From a checkpoint of a small transformer trained on Wikipedia.
Size: 21 layers, 2 heads of 64 (1 for keys and values), MLP 256 SwiGLU, vocabulary 8192, 5.2M parameters.
Architecture: RMSNorm before each block, rotary positions, no biases in attention or MLP, untied embeddings, normalized queries and keys.
Each number is 128 + 32 x the weight over its row's rms, rounded and kept within 0 to 255. Layers, rows and columns count from 0. Numbers have three digits each. The size before them is the row's rms in percent of the matrix's.

# layer 15 MLP up, 256x128, rms 0.22, rows 0-255, columns 0-31
104:078113182098155167090098128083139164089156113174096099083131146104119119095135110086148136095106
098:164097073114142107137144090133101146156127109123131152169099112148155172167124154150093146140095
094:149115122128208098070125118112124147134074103131131142094184151185087126095116062159137140058081
095:155152126163115125114112091132109152148093160118126128174154131099067120161178140151200203162114
092:129146162138117136113108093214179085129080140170126109153126105140189166173092065107144106151094
098:162153132141147125113128108117104135124146094120170116111054127113137129146104139111071147097098
112:137105129138078162135151160096156130104144159154077152149090093160147142135103105090097170136152
091:169104139124142161098118176131134130113094132099179130161125132122135101078153112120142216128135
096:060145117104161142128187078101142130139082095092127098182114175083138105165116119143117159173143
102:154135123086165096134160163083184154163151132120118181205156166080125080108095101112118114135059
102:095093070100134115140164158111169113122130105086117113048101164103099168162131134106092167123128
087:151065096116148097208114127081131081158091097154117136147147117140108095145133173119124109140150
107:099148125150111111131084165140093136129124108185169125121127113067103171121134166180170123072129
089:144173118193156116131151139116097135160123108106097109130056142154143134066113063103117155076156
105:111182064130171146115144149103152094173135132183114174143199158086108103133125067148075092158162
100:151114140152099127102178087147185166093126174098122113159209137146125144147105136125134114131103
099:122068099095128159123100065098097068072146110086139187112098097132116123122197108085117127094137
101:127171158149163143071124150114110129072076093125126162130107151145186125164107094138081162073150
106:146184109132164127134091128201117173112131107134133167157045154039098108100145158133113116185159
115:135119094146065142148108136108095139140122070144112136173173151175125094112113091174092067147101
097:162149134110176134181185152131175072094165097144050147110130113127143134140113144091108125147107
107:125136118143085172132139146133127182116119118150145065107143169099076127126045119171118096117085
098:143143082150092108140080125112088109148109147121150096140079143108105159207116161098174133166074
106:152068160127097170059158093159060120092130111128088088119147127170145131131109103106125115162138
102:120122162128095155096162088138120120142133140174093029143145078144156123075141120069132116093135
093:130124101186093159134154085084137160163093137125152165111155085131097115113118120121067181188102
096:083117132157090191100106127149136074118135102196139114065150095119075162092153140143138134094089
095:099174151093108144136174103148078163147147130178064138180081137176133170082108142114156034081157
106:141129172190154125141119075173121066120130113119144079134121174120169131165148130120115145076126
091:104137097111120188163113115177123054170125111139099115112196147100095120137146133169092131099135
082:117094122097154148133144121128087140139166050161094100156158110153117112134098105156153122124096
106:081173134133114092155162106124151083169096130099080135172146103135150160157120120059118147105140
097:147078126125130105080114128095135140122104175104180128173084078115104073065122188122087093115122
098:065112075118154149152174126092190120122112098104114172089020121106159064165181099098105145155121
086:109103184095131128154123123146106150125174138164190174142136125159159104187127068094109131105143
096:062149120163145117131140086173107211162174141158161160147129114127119113044150105182180094092183
115:092131186117128120080140097134206150069153165127131096101134153162142105123113129094123126112057
105:148120129105141132129112120095156137098110141104088143113156154176082142161194151115143165126099
114:142111099138152119090104127110160150187153137131189140173184152156144101180039107129090106118082
106:101151161113149106131103082096134115167131123121080154126170117128081125135119132167148124109140
094:101088178135111021192133124081133144097158131112128106156162146161140111126144099117137116098131
099:188148106143145146074087175104135162128134203099096134106155182155067083145128096115090172128134
103:143112130140184113093101131116095140172139108140129140061162142165085138074066039128153126142168
101:080183130135117130157155143160130140127178143163192184094111108154075093039132166106134087113108
113:102044188153101169193102104094152139130152128078151165142168195094147100157132169122168113158164
103:122114115120087113091204119095118131098055146138123160091112078121082127098133169114086106105119
095:171111134122132133132129137093126165119088149143119115119129132134138158117135117165119109160181
091:090132056115107129176161131116137118144144049128124155128099188159075122129125178128159121160117
091:099106138159088134153149103115169122150097112161136133137159174087052077081157139063061147148090
106:123138092161120159118140170123156135101067155143145120126121150061131088155143139108127145115108
094:121149135103185110206124141172090112176068139111135165154140125118098069142145119085180114117136
098:152124116120118188116137111112129150074143136161153175181154129145094140109118140196143160149104
106:156109176202156183132114096112105086099089117179154103141149134116162072179128115150134123102116
098:040100122070086132119199169104180142081116147157198123144107109123125118126155174096192097093151
115:167138129105127121176159107183128166072155065134162156086040144132122117077159157075147160159128
101:133114127045191137157187099159157106155113148122137135180131124130095069168154147143127168071099
102:140208173116151135115197139092095137085153144149112136167124114133146198089176166091146167093201
101:115167177123141078126123129122132097168115118113106176085158114165136111125118119131148168100060
106:162141096165116105100103101125151082127155164161188163149134083091063168086113108138167154175191
097:119124164083092119150143127163133128133135147134144102112185121169108083123132096129082161127158
103:106171130092131091100097154109118141091150145103138105151121129109111123129074099127106132119115
107:114132142149121131105130117131164152085147165152085066115115160134133151106118114162065094163193
099:107097144161114168180135138124131103075205127139117075162129214047131087113110072120125139128111
105:092154127095115167147123157129148087193153117110119082104160092108100124147124118066082091159168
102:184147094143080179138096132131114138095155151087137170084148133104153139115145097127112218165137
084:150059142121171094138127134120139110096141131157122129136198137142148141092142128133077122111114
101:113161081111136092058092141130208106153107146126144100091140174166088065165133124131171138114140
106:126145106117147133132158049077137120132123125114073129139073131073136115111143122213154136112068
105:097195178106098079088128091108152117124107153140147132146113164104122115144083067190116119110132
106:162081118048105108125138130085157122125104155164121075211060154124136151127118134141100120122118
094:144118108127112142165093108150143111198069128108133169116127145105119067115164168135172078144096
102:131178128150133052150120202081172151149065116106155128155137095152134155103117134068112085147072
099:093120091191140137097181143162078153133144147151073157106136122161189175116130201122113127073138
116:162037136127145103109188157119106143132085128160117121134141140072115131121118046125114134121183
099:129152162086192107172114130106094148107203172106120138202192101104136093191113126149064103096140
090:123113171125108155143131125156126125194174104087130201139130138143083122162135166161137142143143
091:134093050114123135131069130134094092170156077130129129159167121119052113116138164085159134096139
092:106229183120133126111133096087115133135128114111105188095103079095130176173176101146133146167150
093:169153119090134084131110156093165141173150058138105113112152142151148095231138100153128060124083
099:149185151152088097121200124124179147139144134123133076109095129117155108111141162112165129164166
093:134076094115132117113185119151093155106139138124145101142122158113082102148111102178101141105119
094:130104115130142150122117138122124145133129140059145046161137119129061127132111149134171181136126
096:145121179150128092192144128145131097163188108136123148144149118113121131146081172140126171084080
104:141179125076171134158112063096113114082153199095098157154070114167103128106139155157137115187097
106:115094123142128176117160157175146134089120082064101112086112131095154150187127155128123097056141
111:120137137080097168178157078169138093126146080170122174128113149152124168099144157109165112150128
105:125143103182191153108111159186110139162105121098106137115140177080147159187175168054111081154060
099:092094138111100105108130158096118093094122157176104103191227152144127174178132118113129131108106
101:144172143148145105099122127152095102144161076094131088102152157134132164080124082150170184108120
092:161131112154093140106128124083076119141173160080139175108156151108128110094101124118135140135130
099:125141157117136113049170081109103096079170178104109119113125164164109130122113118203116108203100
098:120148159069134147121165171122111156154161143104165112140125115180159099087169124123179134114182
090:129083123153148094121137146149102148061133108162190146101125124114108038090109126081152093085149
094:173180143078157150092107051139084113128130172095139152057141121102130146095073055143131112085111
093:144135162095147100102123167134118107084117074155163102109112162145157099141111098144062169193197
105:136147098163157126118095145184071127157175172247182197080076083174174162079091140117090151078120
105:071151154139147141180075152174165116183135149124126101153138131126154130086179147111171059136164
102:100188155167094125140122111106134149107171103124178106150090117128103124049117122189173141109119
093:128095129132193198140170139157130119154114134055153125148135119150094162138144065114049095109128
097:067102144087145166149090112128143111147079129116098185089125098192121142112104136140133127106157
099:060128112104148184196187123109179116135085138118070089123153137116173169138166141133180136095126
102:119065113077118128128183067148154181123133103092151103114079108089127136146133070182192181132126
102:150159128149104097166159074079186156146148205112144133108164106137158110079135161154168107184166
096:112130158134136132158111089135060154149144172110130087134163148131105094161125143171178143135146
098:176141162104073137107128145040101144111099134109165141115146164098145072151131125083172198124110
105:152089110091176121048163117135135107152180155177150116134180148143173100132137122112132110158147
094:101140134131132196133132122137132134177117149138073143065123076173120125085135111124152154162157
098:126147122175133103056153118153082084114103105113126133117100107122106097174139126113177064062085
100:101182195092200183094148090119134091100143127106110136105133111188113113098133116205116122120125
106:092130117135093146109105124059104086141133165164111143136117164136105111184120119148180081153120
099:086113180064161136107118083114140176182172116189120171132140131063132097143126121142124164129112
104:141055142091133150070106140113114118121134108165104153106156107072073116092160170123122162129108
104:091123178136119111147112156154156107138106101119151192106116071069114142215149137158136155119096
098:103069117107156110115110112113105167158115151147183177115106116117149114132064084127048159079084
098:157101136151160117150100140093125107128144152208144109106147114148089155123147064108152041083100
100:181094121100144112101144151142152124142111130123107169106103179136100143136152089110151127214148
102:120134127145105104122138195066113169150137186143153092120097139134164147146102106180159198086132
094:123165073063098106105134163092153205174094136108146093157171083145078124162118088122083111136165
099:127116087149146138120071143106103115138154175122072158140134120157095169124109189085162150131162
092:146081115092089141112153062102150153105119136093122122083130095135104172092140107157129130112105
103:087077139120130127162117117139131161080131121150100168134126125197119157108104111134124083148119
091:142130123165095073181127061165136102108104157169142159132173153127184139119119121157072123102140
091:110106092153113147086109127064142175057087192142089142104180105094123147155139100134127110119123
093:097124119083115107171113135117137143151147133158090120113127083140092083156054081091143179096112
098:102166099136075136140110173134128113139168133158091108143143162145139116114128190183092141081136
106:163137145130143135124042179109175156143128145171153053103125090148125124121114155095098102091092
090:196156142223145107090126097105136127146088117133137123157129143161119107115148170127139138116094
103:153126076147109114141147069141138076160117122142143155111066106102123133131100097110089164135162
106:129120153108100095177134115101119158130130105084079142115069115109116132101133125141099132142151
083:111103158131110069180148164160119086129116079101090094137179147146063116095124155115126148045162
101:147113134147144095116140166154161152151100158117145105123171109156123166113169090105142117079113
090:092137130122110176132079130154160086123150066104147204118129168208125125119116129106164111113184
095:109097086145137120108113141107144123120121156186148187180139153116105143141101100127094148079138
101:066110168133129116120142185091113092109086082127106137176154065116106145140121139158088131155188
097:139104120073166162215080180126154131086141134092125094132168150135102089116094094208188130161163
105:164093093123189093132083114214121107157182117090129154087162114145181093142116159147140119093095
096:092128122113144081156085163142128110196141132122149110155096191164147153128124172112158120090127
104:140122158163145105114105157106140090084145112185143124126148133128109121188133116213065144123133
103:156116121141146143075136092173144119152172094098110078124096149160144113089135137144084105140158
101:115145150134100093153127113128149079109108164157143150104148129128107039056154147148117132102083
101:103161172155183118118081137143088091118162172108079122095103134145135137174123104103168118144092
100:136157162084108064104138154094105159099169160124081163125101099150185072113154154089161086162143
109:100217112129065147091134164102122122120106102148092163146121112149093117109066114165131063108142
105:130103110109112134124162164076154211127114108132141102086163153083120125128126096117128114106156
086:145172138142105161143177136118152100117095134096139087124153069136122134174122151164110165114096
093:164164177115136122165131120137110079068182132126126136173137131177094143115094136135153040131061
105:121176058082126164126153173150183179164127150110069134108132180140160078117109139131126086142147
107:097130115132161136150158119155122138104148144160099143093088107115116177066118089137167146130146
097:091154122093120129136048157136081157173128073162171123119130107128060090186159103129183149130121
105:101121143123100090158069065173158145132126078126125175133132116093097134165103156100104122140150
111:126110173108164126101190104112059140177100157151143142160096114131151147133113182136126122141126
100:160151117090163101208091152069146120136120168140092110099128082056160161141079097086071170168143
089:135125099073099161107169125098111138165148093155112122121080119123107095118102115119107196029118
097:124147127091135090130124116135120145105108096096104149105120160136150148123106125207129118170138
100:095128150122131105131102156127116111148072093142149093127028159114207154114126103164093110119135
099:119105167117077115120151112121108107121147161113030104120121147129137120174206143076130109050136
100:107145124129141100099187114133143125152094135115107110113098142129158090123164127132216154139128
103:113096118123156155138142141113184213097057071162126105145159119095109087137108165109076151115123
098:088123125136108127162184167120150118198145160190103110159120146117123167104107137074111149139059
091:115221124181144136118177100172101144140116144054136086093116150094073096190095122140136153078119
093:127122093114140112164123097180113074148084091070093183070124129122156149151098095212071163136154
100:146139110090103125123101124151148137124081090088142145113164081170077094164113117152190132108146
103:139094162086181069133140094142199153151141107145140158132107167138126100109086127121098122184130
104:134163150159146075080150118136104092136070178148182150137074098095166120138115185072140107089107
122:093108134085101134065175098089081154188096111146121124124117181151113141167147139105110127109156
103:148168140107049103152092146137129094149130193189129131132164158157070144152134179135124079158067
101:101141174135077096062156142140155155076088118145124207092110168132124073124071139103075116194129
110:103145124172104156115173121158131198076080152135096121135117183109131094145142100129096206129158
102:136099075091115181162104047157125086145158159084107085133090149101117127151137081105160101124123
104:073130138100119145188116153118114126149138207165161135156065097105138160117130101109110184140178
097:116169124140172102203101174132155094083174122098127155199116145081110154115146139163071092123113
098:124145071132120098093152066174179142109134231128142141080105121116121150150091098087096166154128
102:088159086127154164158125071138168101109143126178127176118122095115110149098118122141096125153154
099:118119137102116172195091184167163140087113166118079183101109095191127104144123126176143142100104
098:133164132130147133164161217172206141144081118082140102149093116114114140140109106173106087117081
105:196132141144146092119136139080156126125089048168133108105151058090152170101135102134168117209095
096:116090136130161129149150164133130080132117121125165131140180078178108134081130109114105155165114
100:107166088138133085101143140119145132073126151172119094135134103115119097107069140144044109071110
088:122144148119142096085100107128104144172156161117120106080092171164141097135138090122121159181084
101:199167112131141164120064195114152082110191161174143108095115101092112134109136092190147101161139
104:088113157143147098103160125100141135170129139165134152104097099171128148095061086140107069115163
101:119115177157129164124091167186156112175059141092147148171107112169089152171151161109130200101127
094:110094047119117087113166146127143155120150097133099150119159160087099137146154126117136148099148
090:132134102119183114143095133127157156148159138183162151164148130157057113138151084112144106130106
087:094176127187134117113116176091112131141126105089075115128133146123116122127183113086074163123112
111:152090116113105154104121148107115097114125138096113100149153146102197106144119091112099148163084
105:135031150104108132143146147157128152151189156117141094108123114090119094180120110123143091131134
098:099102118162123166132093117129114120132124154146131133146106122143092098156157154076165119087169
100:193174137194182176132049168117161167100141144135224146086124130156173131103111092157139163107113
099:105091129052123099124177159118156067024168114151117098090084127127131138160128127151113139163108
091:106116126072158178169124108131181121147129115127138083166126130131132106154167155142181100153166
094:132137098102124125085111124125153109126098091141191170180125164130090167171084102127145128131146
098:068148140056147130088098124081120125075097111128131085089078142108156101182103183159111156149190
104:147199129131130042162110121135137148136143090138131101124138112115137060123089111127114108137159
109:129111124175149069191084132053143198096087110112111149055152058102115104109166104162085101099123
111:126135112083138153168108133126109090122154157065165146118160072104151087138153145143114178151136
100:108112124147140142118162122094126134120155126132118083113083118175116091109183109122173067172123
102:119191135150167125097074142145117170104093114098107121102137102100120165151111118147076113073173
100:140127123172100107100095144120135145149161090159139153148152142137174141200175143125093097120126
109:117182167081178188107177123101166135134091099133143157150089091093192133177115014114098140183093
105:160116195128080161111160143085173115115064112176122184143090166097200096111097110155090158140153
097:153164103117128180098148100148162101187190183102092053122117125131155115117082107128117120120161
098:126153027125190145123111036175088113156138125089143092166133123148155137131117052134097133077112
116:137148107118134098136156191165134156090077121171122156163158138084125079143107128159158150151100
095:108107149065140209102162128133148077145153185143137134169130137131098143174161128152110204150144
100:125176149096203174131142136119138121162130158108149146093106103125115160127097096144085122137109
090:166096137115160086090135109103122178166131129128130113077087160149138183170126124171138144172075
099:135174085112119170096141134131181091166127160138104111159097132128107145155086101171070127065150
112:049096200099097064111106159159127149093090093162187145110144144122087177126122114048102132124164
090:105136118149165099130169144132192123120161139120067150135103090142157089053170141070142098145166
108:108167151151131101046136142091110037092124084160099107162180102143091167130153164100166142136158
104:117154128055108153078117088162128126112082055165126074126085120129179121167164069127123100109203
092:146089147147136157153078146175107069122142076145182167100085162064169156078102100100190070176217
108:140066137132128146139142120188194134088141095119184100107124171069203059131140170130181077098104
100:122107133155155201133119165086092128165130147123135111176099128111081138081143163155127149184120
104:183104135147147155124127118102149109153124102133145070168122108162167159108129164157119130145127
104:131067090071130161065148142074094122120116137136181181107107181124098134095156138121106109126110
092:126163084144107111121084157077205084158149115161091139132143132076115136173116121124186111127133
088:122118110128165140137174143084124138144161130124142104159144156097168076138129131118154092115077
098:200158109195118089139094102083111129177108099165129125148122203126106135168120102087157139134142
103:128136163158068106160145082049158111125147139117135052145068143122108138160139095088149095124109
103:160131108153181161115081162130114087148085146175146090123072168105110130148149066151112050100133
094:120165100136128117139131183120154131132057180105095142178102161112124160079090130116083110084153
094:138133170035088155175078095122121135087153145164140116149119106123127154188131080096121104122154
110:177116116070113107117184177139132116160119079112115134099090139124150092098171120126122139123083
107:106061101188141154186121134153157116082153162144093169074123147093111101112174114093144079135076
097:116076155130111136178116126143148172123179095146121080093148120096073095153152103129114128100125
094:122102150162167120145092157122132109152128161099111153067113139089091083079122086073123087020118
111:147087158092178092068084111161142079133177151094165115077156158172129172135135122096143124159111
095:090151167149150137066135139097139114115129115179107110102109142132066117140145091106119067148073
103:165115100160101098079110118139082089138105144143128115192166142130115164147141112127125141172173
099:126133120124160176114154141097143099176106136136103103109134130140153154213111103111158167155123
096:096170098108160114133157169170173218059133170095147087105134175179143107091120059093096118161106
099:160083105120087178135119144085128138162117119142144153133203108124109080109190167146107177147125
099:158153127079096144077111191158169130146117139100197174116090185142156093114113181152130123208127
094:081158142067132144146101153154124152088094115086139143124152123187072131151130114191076064125160
103:115131057096063166172063185159138163135127098111123103098115124102177095144102180126103098076102
101:098139102123140089168107130110101155072122163177117171155116123130171177054083154166155167076112
095:153127132140123115077181120130121143132163150128111148143089076118130105189110116086130118114140
105:170106113130189116125156165075146161134100155100117138104159097175054118109078148111137100136092
097:081117146041148164115103149126167162165130156113118117101159176146098154189078129156083138122163
102:128051145113116057153146123158134107167099139109134134145140143174124074145162138173105140097131
101:061133115089171147166072161156157128132116113082098077147124127124127141150155175125092146142160
101:185124129093167172131086107074098175133064095107123133111081089148112120182143146093151125072090
085:110141137015098178099116129113183095107135203149142097170097154176119113156129089169114136148149
103:146157113134112107119138135156129204136081147088125093141132132116124147076111172138186119166112
102:120136118149136120156094121153137164158144108165172114133136087109090099130078147135115135123198
096:132137073125135121146158118205077137154065134142124104083135128149115166120080141116112119141110
103:099137099214155151090141127132110107166141090155079060145158138143103102127080168119160126099096
108:174180142178172151146116151154156134101168146164171117156140161080035152103144111158108136110153
105:165165126119114146074093135116081150108217125163150148129186142149106108056122138173109149136110
097:094116114139123182149147131192147087151124170137101179135107148135073061108133165137128146168152
099:097133150139154156152152116189133115167118188163139130093092142085103169102106164078101116125100
088:119182092093128129144115110116119147132225103100120138107099194143105132110173157136159094106173
108:149164168175109136138168075068135130163114067198134113149111124111116092139091103061161119131121
095:103147143152182143099136109140139149106095098112169123124142197145113136177162127134207149214129